config = dict(
    num_hidden_layers=19,
    hidden_size=512,
    num_attention_heads=8,
    num_key_value_heads=8,
    head_dim=64,
    intermediate_size=1536,
    vocab_size=37167,
    hidden_act='squared_relu',
    norm='rmsnorm',
    norm_place='pre',
    norm_eps=1e-05,
    positions='rope',
    rope_theta=10000.0,
    rope_fraction=1.0,
    qk_norm=True,
    attn_scale=0.173,
    bias='none',
    tie_word_embeddings=False,
    parallel_block=False,
    extras=['paired heads', 'gated attention', 'normalized values', 'norms scaled by depth', 'capped logits'],
    init='normal',
    init_std_qkv=0.0426,
    init_std_o=0.0,
    init_std_up=0.0426,
    init_std_down=0.0,
    optimizer='muon_variant',
    learning_rate=0.0115,
    beta1=0.9,
    weight_decay=0.0079,
    lr_head=0.00516,
    warmup_steps=137,
    schedule='wsd',
    decay_fraction=0.914,
    decay_shape='linear',
    final_lr_fraction=0.0,
    batch_tokens=[32768, 65536],
    max_seq_len=1024,
    doc_mask=True,
    train_tokens=800300000,
    max_steps=16743,
    dataset='wikipedia_en',
)
Each number is 500 + 40 x the weight over its row's rms, rounded and kept within 0 to 999. Layers, rows and columns count from 0. Numbers have three digits each. The size before them is the row's rms in percent of the matrix's.

# layer 15 MLP down (transposed), 1536x512, rms 0.0506, rows 1283-1389, columns 256-319
092:525541521513504435519503462448523522565498442502488514590533492466542553499524495437503496507534496588476467498432501458580525464465493588509506478491502513506376563498473470449555473487486481
077:536507488484484553521512593508486448559512487519511482492527518460532533516558572498466542510563597542491467516509532517513501484495504481490520493499504533495489516444520483480522505484453481
092:502486564459558531464383450465547512430503549460467531550477511553428574497522439537459499505506517516437457439486468493477518444501465446513522435531549453472489502518470516466514562467545463
109:487510418401530547505515568593530485509429522542478513467512513483503488529478516505487495519488434558409467516505531537461494520509478512469521486484493508501486489456493602526439585556452492
108:539461552481524472476553547491450528522462541514526441541452448538487526575464500520444480498566505473463453486535580502510496495554454556532480609488541545503462465511518451380475478439535555
106:493544512524491482491506521498503443553488487505415579487427464463524530499466511486528501514492523503454478530580462478474518511421522479473486560484467556476502573505510552477509444463516522
110:491472496482535526486532495505581487424450385474505480477490501435514513518527486468514470533474536468503568516529502581494490562465446524455535530558491513445473496429515490503612536496541501
125:443509527488533508506518521529526510514460502481577532492422515455488475477512450497517530519435519468537465447508528552451509506520478456496531505475522474519519496452470464606473497533526550
098:525419485510520498509549548504590528479526529517460427383507489497485462498484512566491462558523479540550439411534495501494460527470463539559557484515446579526485452552506523553510463522419462
097:477553520515520534556535542497469557564409572541571562515528522431475519506419450526520469482492451486514510462526504515492554397538440473550524475466572494564484442522508449487502563495497506
105:454536531500483474547482560555533507562536411509546496439474493593521554583434509494521478500549522481425519476416539560572511459475488450519538460482559494499606534527608549464491543455473537
087:473402547588427553516455429580556561492482476541493481528480534466531484497480507476470492507468499490460460468472476520492512470513511470569498467449503471515471487552497507499573577436527497
092:470526452497445478502544494467492507501544512529535463493515459526526498456451469485455458487517452520485557515511471546445557510563521520474476497551459501470431460556510453488494513449423543
102:480473542463480536498419523450465543507479551484460519535539511510546554570520479417480501487453507479525461450451585476446542529526471496501490429533450520485464520484555500496453550460437555
092:542497489473519534463507502530520489496509451489484497589544517428480610464512529521508504551484511552458530488570459469514526548464493517437464511496513544391515559526439512532566477553494508
095:546544520467462455528486533508492495504484466456539521445442473452484524477535476576493536483556500491442498450532471510490525432431547431535541497563476513538494493554521503543490560495509516
087:484510499442543525504496491553530573466535544520537483507518532544483550450554501521520514510467474574470484557486475459519475522508484492464523503574519552512505507518473524479407513523545480
099:455515508560569501552523524467534492530513558560543528434621484568611507483460411492534522466522521502523530513551480497528561460558438437485463527493532568527529470543427507463506484558595543
128:537518495460509469460515461478472464481489487526439475496549408523523490452493532538509506552489505518533519461527472489443479540514476551494489455525499514482544521471559508437463539501552516
105:543519509519518505507476523437450447461453487432583510471534528481500479483501490550671504492493487517529558496499461527516515516534511466426501506528509437526465466520433464454523566491500549
102:486459540535483493531524506504528513515567480505553501461469489539532584490427457482450436544463492518507502419461492509482432479472500502533439439508503487561546524542474513525556434562478518
098:465585531484489532531537402468481470543520499500513483461540548524533456548513505533506430553477487542538510524503431537513519542565519568521481445507517527425538529546492538464525496434580513
073:559522523564492459486492517512569540529487516417400530498466480512449556513424481447480559417462437570460486459536527525532434434449503482551484570434446484559484510427474486532514504495445475
120:528508508472553524493510514488565487511539444542491499493553542477569506444541536550503468543562468493494514552506507439533482457576530504464500498478471526473483494533515439512441489486458499
105:466516557525509455446447532450448534540485505512471468520506452474495509512473549506558498490516544554530459526516491466505449485529513451459462548542525466522458500575515455511550506574528395
082:575512485514549456498452587509578504506544486490475436540523569555518494499484556528498528505562430526536454592457467566491490522503493482565517482576510510464515567450498435473525540433489502
092:517548542465518516511454497485504573485520521458442527486471529571529502494514469455486508427563480522518480539571565518512547550495487376529481470483486516478524572469528513470579540574558489
104:448602547436561449516584478529564456509531518512562480464497523424530495454442520480507463509484515459442569465483530534524498512576501425513433461439591550525538469512522485486547448519470586
087:471496445477458531488511487545523456487514527492494502482431509533489493487507451518485417567435527463532525514465511486512433512475448499472516487529493487393559477512402528468509501466497506
104:517468473500431477504513488486586509490570517573542475495531468471502505454500520491517523440519571501438462413495534497430483492478522458557512474525513470563528483445472489504542466461454486
079:569486556543489485428547500438541496489511540564511535497528473514538439537534471558464482508513481521501462540439438503482503539465475504392551482470586420468471561527501500531563522454459523
105:581509463578450501411531420498500443570489482511501546455523455484579470470489495502503446477457525480478440481439420453485536582481519473555505489514438515458541493460511486493507487493471474
097:543512546465488494493474467592473533543549448483441525547530452481514465515500553491542519489511576467542509488544446518481525500484522576536491551541485457502493461531463549544456445488488531
066:517508527479475545418545520533498485535487486418551528455526490463534493514487464460462465512518480481514440517533559421479503485488452494436532491520500502567470517520476489522430484454503449
110:481516528516460558518492543479487540526514534374422576479522532490488487566638502474456494430478519534507476439566474522546433496548546437493537519544502504417533507522546453451415550484503514
090:452534538496511474514530501437508478448570492482560525480456491499478527601512436501529504506436541455528511555610490486510515478470516516458483437596487553436459465562520477499542506489474448
119:448440518531524476514477534522518471576509492421531497552482497420562530536401472462548432517489455447506516538583483519542519444516467522466452546515525507490426488554472500479443462608552439
091:507526567474442523414445530505493506482562455437515540457522560432412518438505483486535544453577546481464525530556492548523483521627572569441503469490481523489488437478544441487461553448554502
090:587481516515480462513462517483471499477506482516496518444501538465438491487536483503430488535505533502498466479467510450535506530514522536550496520544523525527480489452503538491535502556511486
143:538567522459537499583464516507514504495522530554478490472499519447518463515552505432534470481503536500514449463525483458514422474508506479457445585513450484470536553558449527475496496521551499
096:483502560487505539455514431486537450453543476526482463509477520522526565452472497482524456509525559419418462531505475487475514455495497588410497493587514523576500463491495587528547478443528568
112:458417534516447599505481526490500571534504525480511445480505518468490473525452538476455456450580454504524499470473456563536533526455471505520582487446532534516454549569502460558578508516503423
095:478452498477505501494456464521479524446478504507507561507606479456469502463395444440459430557511452562512528511527557519549520505501512504440580429542444523514468492584536528557503542521470559
112:504483477480477534494517525447479496481510534530444454484447583450526524549509497490482445441507528449532519492514509469522461546512521467480531488526515546510479572490606565413528483465537524
110:479586423444488534494483432428478444511538446529450506437435456472425464446465456487519498504488570416539559531465458525518472475510526564502535535513452504531528504520473539445602524540477480
113:507456482474468471444551518463424467534495454482552518481463491554464542530489488553522498443497452533542414595497510544505467522476507557505452546447540504571533563447498468466485506483385533
061:509487484533516445495482496527493448506467537449464442403536467486539425510496577428479472523525486551556573519504523465581464419453517446467550445535470525505471532536512501461529506541531514
104:438496556469471500494512500471464515498581561517538569451599524522449483457576515490557489438504469518497481524525485506554442536511455474455473513469414508493492521487449481471536457508499557
092:432490506487497481562473621507464483500507550519517541499494405537520476504475514461469482485538434517551633504526485548551550546495427469543530546506475440537536510458436501538491500505517479
094:436501578604517415528493463488429543439553530482574479450475443502534494534539480512454461521562468489503507408523579594466440409440495463540457540491538483517463512455531420425510440566509413
105:472458518452513484477431475521504495448480467555488486524484448545518524444522510421532512502463491482513496462523403521463420546396441544454533511562548480450453606505511510548469528472536490
101:500519495563560541500482487507491476486507539491470603509396497567564514516505508540539470450528486542477540448489483452489523558427495523397516523512522504508524455481492520514537545478515515
086:526543481495503576454521546501494563556541503517513492526538448470439472465476491582513466572446464507473454439442519490494491587498511454489521535513541462463461497550561470553565493470527442
091:512513441506481449545475531547485560553516507497507441545462595490582480549468468538543458490442515471418497509534490553561476521434536589486473514443532521470539513506617428482449440460467460
083:497436521535428529460483418511550486456495535475486517531469498458555451483524578443495545519541384500524547483470479477482550513594481481504514428585522534502493479451535420431494411481535574
114:504528461472397490573463508533470518487447546501469516511479534482442535478478515557454443472469500510508457479538480429456502423545414503499445478480518469486497455468402468511490549495519508
096:533499480485462500446513514464511508549502426457554501532507484479502528481487478598512478436471519530490499460503478487533530511485522588455511479453448618542427469506495558452463514463523478
089:522448502519512479474522473556473493532485475486483482528503480499464557498527463517409409514572447484511516509509561478493536473466572507437471611508461575482491579534572542455466418548467518
095:506521425492532535494471523480453536462480579520489473483569498504523487553538465474553505470460527447438521521558525504576570494481486468563477486433521587391494562518498511497496559499466460
118:562449487514504497519502478574438516526433523551531454500539516449511436479465537574495506498476556426508388454531508436484462490612432536463472471483489487509499533481501531549491494470539555
090:464396477575423497540538482411545425440487482497474506534500519501455571475492501543545505484495524542507524503494536549486479470484510562477501504476480503530430501511533450437477492481582495
093:486531515490468476492558474599527527481478476442480468490449491529524417548558406466534483490487469457564467498515480510497497441563535528471512505519473417516509502495539494540479452476489470
099:564527513527552569473423529477525515507499502453455536447471449496406519390509489502512508474508501497586555503506455497543535548499497494455465474482515504491464543484533494497486462506464554
124:520613432487528499452525450522471464522449501504485469563447559524549494461509520512487503552493525518467466517498485504454513504475511479527496502523481488498502517482478535507511548495482546
093:504450506533584495506490594493510513516528451504467449490466577531530498459538507505494582460484482482463508481471500430446470456477505514479569511479500430487458467512498492438511588508570420
101:515500496488544481579485478506445453438610505528494497494553451559445470473473518529544489513520533470494528531520447579470471533518556534508497488563509485546550561527505465447567441465571529
094:457530524454500488434537549431473532554438454492428546537566483461544485524477511498487525523545448421456477505405514506481489482485514485509478514518550443432464585530482511549494479495571519
093:453515553492498499495496466522485576480470477577509579490483535507547520484465526529502541512484483529451486376502534577410434452496473506513401469565545489477479458563426494498532484472507450
099:570571439580452473498487500444469452507484506505478488482514449478517594481568467464521471445463410442562508464454542523459506472523490508516465548475384422530460508515469511495503473502481474
105:493505535503471512529525435410518563479485503520406473565525480490508449579496437491477500557463492574562503524532485508516446408533493461542488465498543500539465519569470505522526501537498452
124:534497478437427562484559574447498430448528455534586482487493520490517470514480530526493485526492504480501510491517457502454486521480488471502479461521441461481491486518487497483548513521585605
102:474569542486458570522533584564458493549551472482478493503427527440501514423574440471502530438505551573465587524516467494510516493462555502494517487473495498536491491501466530491559488525553478
094:524444486574426495491562473468557531530500474575525458563439523390485506421538385510524525504529484515427455540526508436500478569560447489481557553505510402518427545577499539571501443528507466
107:522470482507506420464506456496515493489483509503472570483522472492519457547512521463502540568468476462486446505477451513450427481604515546544508555537517526459485500441428526475469494521484488
096:486515573538616458475483474480546555503481433438514515518451471478508479497489516479438437519533595469465500583492459479487516446528506558491412523478524506563497518517506525515500412467484523
122:590417481527451477524509495463460487461542535463489524493537457444504521572537419520462477498468530483458514490371537481464489543534509467484495514509431520519493474521450485515551356495517457
110:530561511548483510470506434535562505538415532504492466456564485484483463539512498491513473510549537433573546470448509491497523505487485502496528533544534465472499512543509472474518447609521506
104:482474527496482467502513510541542485541538455492516498538460437468462557415432543410397526457533491460524490517436474464524476460465472489599433570532517544467543494453479545470529601504462510
086:489539464531464481436497472555494505561530479477522483602516483456459484493508536439482500471526483529506515487469504437474497453468520527503511503465435424419473475397467497491535505445521485
088:482552480457494477465548367478442481569497524550449478547476537512503513452443516574525465526545500515549558486558471505468500525531554500446553463474545544472503526482515590439545540484485494
089:545505529500477488558597457562445540485499489548498496503482557501491451481553522506533363449497549485503516468537477506468488517495507565468507444597469422432469437484480474433544561430581513
121:454536467476557497515527468454587558460519452517468464555519506535542503499502520443514562500542592575478501580446447511464486507486510518522504421542422529495494461461526534424504604472475495
089:479618568549458558499521506459496552523565484507497493534506606485470448533439526442499428506438478517484483484518484482523470501534495502492490564561462517458522466547543515508497503450571562
098:538459539509537526490475498560382518545472529515527518540479612446562401451537522517455481429469510491578461507444514410484512530516483534486455590514540488419532481484545533429550551514477521
093:534482483536595526479544617450536500498534462493476524519540472449526476367479530504492529514541462530424448518528439589500499541544432469578515538536428575497445533496462377527467570558559456
103:490482472440483492545585481485459491518445523544460454462456531533538502518516486502448443481548457470539500472501460490528495423482457530488467479499556522497440477509535548552528510520500469
089:569460505554533517508545498524551517545480503476465559450431451488517574521530518512496511444565469466557488520513445419506478490478478548527504506523538465508492458587455517504495484470533455
105:516537496495505554460481454499555508562555430519485407456476577495520493519429502492480483420546453551508517527496545483431477574566515430512441475530517490496493451530523543513567515486524521
108:541438508604494536455469508485541468491546475519499485492482532553503519516521447571478450536558478504494519487566495430494451477580547452564579515606544506505456477529567465471460522446561499
054:421523520502386560483467466445445521580548531487558447538466433559504465456454505524553533479464567511501574438438498494484509528427474528466439574519566484554509458557521498551410504548445525
094:510487472388440473538492491525549534504424538504530375495488422523525498504501528540442495499536490571510488475494476473514473471518429510496527501552517496469512482467557560470482512404463512
101:531521474534514484495456534481496494470567501424497487543480498603496430557512534520418497473597561499491497405482529569516461551493517513541488557470469502494543502536496497558513547505475489
092:479467436500456479554565490480517524456395500486456504526539515478511479456452523506562475566533502502474494515531467498485499556432457494461529431413500484468475479543429545456471504490524508
094:548468560552532523519465517500509453518452475471554550521519387475511429478482497486491522559500525556535476461507471506464424443551467524459500522519492488445533519495489566540526475601453525
102:480423505545498512556521495505531484435517563470521434486477480534487496535501494471581534489531453472549472514492515474373515504502532487507463556527506537469450497461537461526460500495467508
102:451500499486473492497499468566539511492512541453531518503516503459546526382481577480580579479480573525496496507476510415501459498505486488498541592421452450479499520448519504464528550534493452
105:493480521497540502534470457472483479485501470477540589483498509517476508535520450491480477478469534535555475522478457519454402516589452451465450503517540431459505457538505491543522468462516550
084:457523449470442459484487540455546492461456564537533517537488480556487502485573544500499507540459551511633500521545487495554459464513460540515434436495529433535541619510470453452511506514595480
095:548553576542582443480510532428496539509529425442478447583470470466491517520576412480586472448497479535491498519468579527597514519471522512550518492538561543441471533489456512507572511492466495
116:512447456476525483491497506501502503453515512467548545562425407521496492399514466467465482467520500562500456525536498494625461491472558505526525577524522515502546430409500471514419427511524545
096:479486501541515470519517417507614546468432492541549435519413558492479493549497528501485465503467426507448509477492485508530455445501479511515436554411507532514496540493527517491535472488460551
100:459522476510479550476485499499442526446452500472550493595466534481505508564456501484382433511549527495450492527501394423535538520440455509494481492540511480484473512588494516440486507519450487
097:367532484476575497513500533480504524513506458533466458475455542504516515506558405509512522493429526459567498526507520551475559529526539580494517437526531514551492525506531488463535535462439497
108:476480440522489472513467490552512449562502499572492508533423487431561569529471494502466439440526446428506460458478537472487417414528474476550496478505569507495512472451541495488470483472527499
105:452601556520505484510462515541543553462505508486560503528560480531493588457532556560619479515520508488516446501495496472476472483590538496556457472393567490551467469502480450499451506475500488
106:471437463492522495497548486504502492487496498503481532531487442524466438525495518573473475410538473506506494537473386464514471477487562469478518465468561466436479524470458474514489528507443511
103:494483490514527507488540552532395602487553579480533579438497481495483461544508501541486510478473496559493453548525515434517466501530441504450501493484519389466470484501443471573518550472595540
# layer 15 MLP up, 1536x512, rms 0.152, rows 1284-1390, columns 256-319
083:481501560485457482462503418513509469515507450543599472540435524475553506529536502481529441436403518437564446434465477485397492541487517497505537463579535467454533471513505497513561507521492496
106:460484446545490538468500511443475464477577544544517508476482482489453568469461457565430483433552436488479466498446525538492415478548417475459527481487517496502435530495484527475489462496510463
098:508504544537443500458550507478472449513491497498498559500503458492503456500496495476513433558474518510539548495540544474475505454474484482527521550530501492484502489530518428460556461476486517
109:549500456497518567517570524544435499476473548501509565476488437536570491542466523520492481556561437508561490521558469524552513549496519532548521468506580489571506525504510447496502525497462537
107:484457414417487514453465478489533544542483504482537502436487482493498475498522514482478438496464567486597438529469476517438517516482527571452545458491535545521461440574476493516458492516499480
104:571485433456452493490559483557515541534520455453551426472508476476426511567536485460552473442526486484560563553523521551434475546428455521526457560427453489468494500463518456481478532552406503
103:479479496464486485465463471443458548501548509486546542475510510500502468529504489436438527521455530510548551465522568495429509605525542476432560529536510429479572491524579481492510535481508503
097:548519457479576618557539506541573576507484444467496509448482520486527457445506530508508448479484514458461483427485473467491511566444530464404547557548484471422456483510512427515462498538498535
101:482492486473511539466482544423523470568439528521493517524511519482520566484443488546507540476475453501499481481569454612494502522509530404520511462502430532447476540537460496557533470440490471
108:494541533530526488461510550545474537447478470529479413543462443531472490456575505533478569487524497500466507443481538547481460510485492451502536538512498599444582492550505577460579574568487492
083:452475541474446502581510550540443481492429461467440540467529522530472487433501551493462555490557521509484529523543496470507494508431530593582539593492554476496446489492474491531457532470432530
090:451519509540444518453466552599547449538479538464518540452433532544510526461536509503530455414504441473493478461440450491487502527458501500450607574493416470447510503503425485460520451524503503
098:437508562476477470431535472475562472497427542459563498510507491472533481470510503566499459539521561521517490471484559515399522565570490518532499426568517501476446449538510441501476539558549540
110:448497512561554557594586415421425483599566433551513590466477536550538451507443533506548532540467523489496534446523508503499548425507483546464507507482512528448496493507494522486515446506488484
095:487518476498482436484488524444512442505534507470478497505409499517475579530513509453510532465493504569476526420498516520576452426612441475485417478447515506503475508508451439478501530428401510
096:576484488513539502530482502482556492521464482468476509529470422490466495519523559497539450491503529516506506529444517505489401460511535511501461531543400546503499501450568461539531474486517459
099:441473492420545527602528444581474434522535517513492541503537569533507519526500444466451520475441524501519462574463491508510552547529497409530559521491491548492542466460569407506493562452533464
119:495542557507506537492503484464574460507521546526540490569456461488505527518609544550492448451485481463502407418461549537440526509534507534550554442539420434492509572510508527527482493483437487
107:508509535518472467504505484563469523487567487572483458503494508526551529498497534480435427478498541486374507470573531537541517472564535485626496496494490501555575488504514536516466505505491352
100:597484532471477512506529501558501464483523534458463507523463483469484520478481499482444404494491525491547454398424456471534427540476545515452558510472443527457546515503484551511463492535466456
094:487584535487438543475545508526544532498546488579512523525510486414488361503489468490429544488553542478545531517461459587527577434539541501492448489482450526460539465533510523483472478487507525
077:515437500489475504467536476500554506550469537535521519523451491469511515484475491448473506445455460445464433486505565511558474544443571470475493515488417498405461514474532541535556494510466525
118:426557458468459513457454494452552498519438463499543435443442500500541445473534528553493497575441563521528501486462482488449474532515505513525473447468433561478469468469526425460489484533433527
105:432449455480603544511514545475499488548462537478520461551531468471461485483472481498473500521500494494531509521518472487497584499491479483490468485551481406518503491437455470527494514507538380
088:399536470498506469449487472525467509571394460460528528486513506508486534516517507557416509470524460497544549490460486476508457551557475393476524542461505447545534518497498501486535442488512510
096:467479528459532491554549566523497445505442469445489468488495478532475457485467516505602527547469526506519494508482515520494474519442544446499540545558445497454526399479517493540466497505538550
090:508497456394460521542494447542525482508464453463458478499467505501482484544447474642484462481504550542454475473507517490437500508570464516468478575519416492496513521525513526480480494539528496
087:471460543523488468417519510470528506496492444513495536448551532505555500483430549456498490475464538420462468497537484525583495533537423547432477530526529458484527486513519512468412468485482428
102:514471566535505522506511463485558580502521535465522540466523459463519563539551492529499430483488477487547477494478521545466516422495548497526480550486476560443516503548476546489503504462512512
082:469494529444486517455509555452510435569523453498549466498466409438489546475468492536447501522478505510457438474460492457431498460591516508543539540465492534433559500525501522458486441434487598
102:395537561483485517526513505527477471556615555448476421492491502524509468445538528452487479481539509551549491457517503524425446493483513508505526582457486545429559472510497552527454484478511476
097:486460448431496560590530534533507463452454448530498487539513472507478518451536540547460482477487547517522431486523543527495517453571461512485471528529459492459461502454573485633486535515540523
067:530598474518519493451483519510513516498467451447495492428518454537435457509532498555505527494544487535602473471586523446488524539463422465476515484553461531502523490504486549553458541490545391
115:552456470497486548500543491510511438575555446512524521515444527510454466541601519472457534583491423575520460451499547546479439566493447515454481469466573458523444511473513552499497427411408469
093:446528540498499526477531457511423507485570548523558472525462542489546501508462484513548491471535495517542477484529532444556519559474465510513525479537483579513461481459534548500445523459452574
107:484508480452482525508465460527463473503569491483500504480495482559511490466489553525425552517509572554476473480446490454519470460480515565546489398445513531519528532428484554522488503509429535
091:481483497518454444500542529538479473481562498411586429492471493487501445457518454480460510566559460471532454497515507522438510490511495579549559454521415512456430467527508536478488553473463509
090:479494495502508541497583494447541437567492417446532511621500540429495490447493490499550454536456478529457463502533452506546518471476488570458508531519487477501462531440520535531524525530514495
130:468540462520538492524528509472520537530503521570473471527490446500500525446435444514448526531526538526463502448533447505486485457458512502483397508446478514567568562467534431525558525527488398
094:532444522500445457429440515469470446435522522550490531447449528490507538481479439482543574558509525453503498537547464481522531444517455520496471385430574528503484527484509523496488550558494494
106:522467473536526514463505564521528474506485452500534529502557446486567531470535508453475405471518473407483503532459438476565486565522448503487593466531454583490536438474568539469596484556415509
102:497468461455399505588520488574456499535453420408553457479518439498542483549521536483501551523444544447549569519538494501520482536503533492475518528445533508494587495526543523458559495490492532
097:535450509524521584499471487485472512440502482575506495493449515547476518444575572549522520497479508574554569551462517516482502478479501494483467555514421475516544493453490460527463462458477565
102:490558487480476464451415487503488550476525534455520531521550481493395486463545572429462478530468497575521468553567475473516528488547521480571521524547489543488517546480530435610473566465450434
115:449504545494469554500440496471522476512541534531484525540478558463492497514442571511528469484494489456583463500528392551472491424500502519541446516532540508477515413493547471530477492458469472
063:427536519508578542547561570460506428447489520523587484517515473510509442507525525442557561517536433513509541500505521473525514524511512502475485529529479478479487483524501424519522486521515502
101:544555512456559500483544492448507488447564463536572549551443445509547518507447478411488509533450539489543432533549551508579514535495538476477433438458559522430504445511468517449557541451528513
100:573458545521520472502509517473473522620541516494468516529482459491540466491507482526479458486481497529518530486448464573420486511539469487478494494542476503535547489524524530523523471555515472
096:518463514489528587432543470455461461499595528456473476547522530500529460508487548512545464570488534515555554509544450494462488522515459479447513538561427516548404591480400501477480496508503545
114:517513500539533423492546547497531485551499464496463500496467511540478572530538473457524464474461508527481466480475507485465511516469556449488547432473485547469471532474523527476589576492434494
091:473519510481494466555552469529479475519476472482528540550501509492489575467468547510484497488428549463477575437521513499510493458494528567565572557448459485543527590435478541537495519501504498
094:485465485512503518524506432505473514535534503487473557506518537488535572565468499529452493470545484500611455592434546546534459429500479485549486558524536434546566512528524549506460585406564467
095:480602473493480456478487523564474463491503578492513556500473487461423486559511459487554548493502506543496468488429459452528496513420509498471453467479481538549536531562486529473534505563485388
087:579413429447466538475422547513508595493500495498469440501506524547588426479509484535466493512470548469518512520485482468476515465509398479512484572456525541477455588546488484567473528544463501
098:508493544505506526487531587471533465471544522559429469542472484513451511508548503437545524528452480485481489543501544543461514516411496516474552549526514489525454475471559444509514511502505454
104:458524515524452391503553521488493493465537387509464547480512500556516546534515498591512518556547480469450580484518396515556586477497467490518588493418551552527527483488499459528395563486490569
092:466579471506481463545491512521483564519485506472517533518552489455538553478493548552538543559456511487509522492525427510484562504518511495511552578474544502476509517518510514502549480541475507
097:491582470539497556478484431516522452489445433462460592478498536444581481426486495480538484551497528435506539570510452469409472522493522543447503411604477512475514448496503480497513524522500460
100:461526570450529505478490537426527515478571519432477491473454518515523483463486468481535487483502533605516539503465528546472522544410561484472524507485438494490487434539548458475571560513472403
094:476484532465516572549553561529433522511482396438483526463555509456492552527503586527469461511400526511481568535520525512513542494495456532493503560507491504535546499490588537498496456516433561
082:432442424528513505505497514516512504505541524494486467532516493537473544522514509524519490468459553487458546519511514517403519496490507467528468552479484540498464523573503479508418530503545480
098:455462479480444490550532548478449515438525539554548448479458523521500473511508552531496470474493466471424539485512570468510464465509521492518525499510457549473514484547500469434488508483475509
128:479592497529492446550504494542430518536469495530450541477522504488475501490516538587553491553474524551520487514469472461541577497544507532529495537549452522493497530419479447502536522476391550
092:510520431496537467517474463484421516413395504492456543505525538569526516485518513467466539493501488558507481499485476455553475432503501436499551465539418472517475566488505415541439615539467507
100:496552503441568479514587435506498560546459499483512559451471479557411500480493502510487508530469496502497561514513514541443505487448571528483476428474560441504484499490423520575517450511548545
096:464523510463504547482545560591498439506428467456465478433569545492495472488484369436518511546568520522509486453444495437490461506470536490431498534531500540419416519491528454567472478428474446
097:481566536565569476518504505507431528482465440464492440475446502468424491523431505442453512521526515487466537535488575485501541586529446580444483534440541543480514466533497535434414504506485493
095:428551461483504509517507490471486417457526513535529482553519479523531480467472523512540513497540487523504586510449528510490518400506477405447548480492461517429479463506563493521489454524485549
097:475494494470546476459472545522528450460524531552491478529462534508502465484527519466481564515575560457543463552447414486518491493544518469415520537445489548487444529473490463513485475568518458
110:443551491492469513487590507479539418474545512443594466499492485476471534471472490471509501480518548457479474506468478590449497520427518486446575460508478473541543482580521549518500531494507535
110:485586538484510508447490483478428502494478531459501514436512463505520452467515526505507530445518545564449501598536481508497452452519547535523504534557427469546494466509570479475498494520495502
101:490550535490552478508511427504502493440449501502499563480482481519519472493495568494577484414430518464508505498452527530482518555568444548559539488507552509507491480548566485455528459531488468
103:529400531501504427526492497550484528503484508444500442450448553550505404610507579554435457540562441424548528537488489554473463539448441546487558487535425574537451524449498541534488522535462478
114:475486504438506515555534540469494494450479507446482591422504504469480418538530506577487493480438527481499496473508516463499496470455459455485493526427496531478512430392475468454475592524490552
103:449454473510471512483601467485534519504441476430539485608516473486554483450511454485507520491404440476504556501482514523456526533448529467481508516487579476495474462452526438494509500487451468
106:444540471518486448457490487485496540462569478491504526549508533520501528418483623539519466541429545552512483470543462549503454488467511502474482483473531542546520449458456507478572476423464450
100:495472486475443494578477575432612490439512458502452557512496528452422544488467437415502524550493493510569533469572434576532482427479576472492466467526481511485443535521528521526510504470486482
095:416499487513502524482490620523531556482529564539402593454526512525496518482493431569452492536471529441438514495457492487488499511432457453469521433464473469524520462584496467587536464518515432
092:565508437478502546489458466465463478520521476478547472518509509526502531526535465434551470590513462529573492438537504549506509476502523435516551489534481547478533562538490570450518495563440476
086:518579522498478560550545500463533451493448513502444424451503521503478505552495513483550438436529459484583519470525466580529506465536505480511478500456492502486505486551469463484463558538525480
116:507474488472494547521497541454486423499541451541471491486438438481462602501554488479464490504502510531512432435477510497501494545462465560462508488493456508461475510512503483445504506520461509
098:515531533537572473554469507526475501493494533482472509562477530511473468532484437482510494525490471502508501420523460514548460486451480474459445499564539542452491467515622486529499523503558520
104:484531497529514473489562471518395563479544519499542559565485579500471438442568501534400478443526510548587481476490515488479484454483565481512454543481453504533479375481455594536449531501480586
101:511462464501525501536515461517494551563497509461513531500535480512496509474463436473492460485475475499485442513523447506506448429493495460534472519508469433464528494565550512455475475464427488
104:457514518408384524463536497510479466499555514474494550555438538554441560514506496475514504505480563609464496443521509520482450488482475455585491538439484543488566445572492495476541542467497446
119:492481508564555509484512467460528514568416503477477527401465520503536498433517537521413501510488544377498493469435441450539551482476513602454538488514551484424487570528519457514512555471432530
104:540582536456593577522563594440513470526497455418515509529505538442504481537477522477471540540476558549551463514466523519494495557533435531457418497573440506465468460552510568502505471541572550
117:487450476628575437479483564534557489535545533489509498510494533535515531439447545516484505512455544430449522457511562496499521550530480428579479550487537514456514463433596447401575507499534476
054:529533505448546567461553589582476477566506519553482474522538422516467562520487543484526509537494567449493510472479509526559521503452462534496474538561544458533522541537489514469470477549493500
096:494601514504480577473516552438509478505494507455518491537541499448544496468532548518557456474485445520524444488532522583454512467524542476481444466558485533533491508544513576518518529510472465
101:478490504460496558472516522491572586524495462516577436564517458560439432415508536537492530491495538485544411477504515544539475548488496481506571498534507489402495469534484544509478561556547549
088:544458498450506425449520518488447452530549528447518485509438455518540488502537549434547440531473473491496532439505497520445497525487552463530549579495445468584504475453547522467497531445513487
089:574472497492524462445455488504503491554509509532466469500466559518463479535534567503536512409459499457517522540503534458490465532495479533435493538488452505542455532497497473433471444461508510
105:529520539484496593537502466467442545479408476402470589566476498522546543395517486503532533578441479507533533493402493516461410464493489579530455527538484486436503465520515400570485541482478480
101:513628520536534515482546520531535422544463492531506548452527541489545514470477519521505490540512451483494532539547558558438456449497495525535569563395505570516462500559544454470454527548463551
110:569531477530553520514541533487520523482465478487545457500495514499535433571536505505422540478491500471518509510460537528547478424529530484470581514525461546459541530580543478495500474424557504
084:517481445577483520512499434514472481505438496620414460481512469514549467532513495433538423512496529472465524479528504494425480491482529491504540525460456490471532495442495455492479488486486440
090:468560554483497530506432500451487533528468431495516495499503435444527533499467418498459492512445425497498466476588444505567516533486489525529488535553482468499523474524508543487493490512548552
111:565552466577559518395512447546546462497468464572554479416506437475417472533487507565511467483460499480592495517488557477449537538465546560484536524540525511430477477466470518568515529559465498
092:524406488488474517467483466467511485452508499538489487439479487451475481471490433493532487558531591541549511522484493494524585452493497537519471462494433555515417559466470559447460477458479486
098:564527461529505530487440517449470474514544546529419583598493483568502525544459495514492527450536529467501571516506461498486466536595534473498514522461479500480506417504424434455522567515490450
095:505426467578508497542554526473533454476463545454512433458544565589558500526479514464526463462485529563485505501503512512515474487537543475420559487471443472505503446508489531516459574443523469
109:454450470491516497492513518499565466504498490590541504509469457568483507507495409531444452498458473475518557550475516489486489518429482509493506488493535521487472503556520495498479499565543507
108:487560501487424526565507461541480513527492539451488483571591530560488367483532503513499388450492554509524515431577520497497456466522582485510459509455450556457447518493439507536498539483543518
105:516474461446517483545537487462469438519512518529438453546485482544501525562513446475471522435496507617470501459533500596440477530537591489464505467486547445531567492487510521542508520538542519
099:555549469476532478509605559506565516497537432473506566508484538513593423599576489456491471534546420507427476574498537478508478500510463565571494500507522511524504484534472492493531473506484477
096:485534488449511513479501468540444546539504503577470533431508520507420516462483550460481442507482434526516559508562527483440573570554522525390492422522521556473471457481505467449470492511486487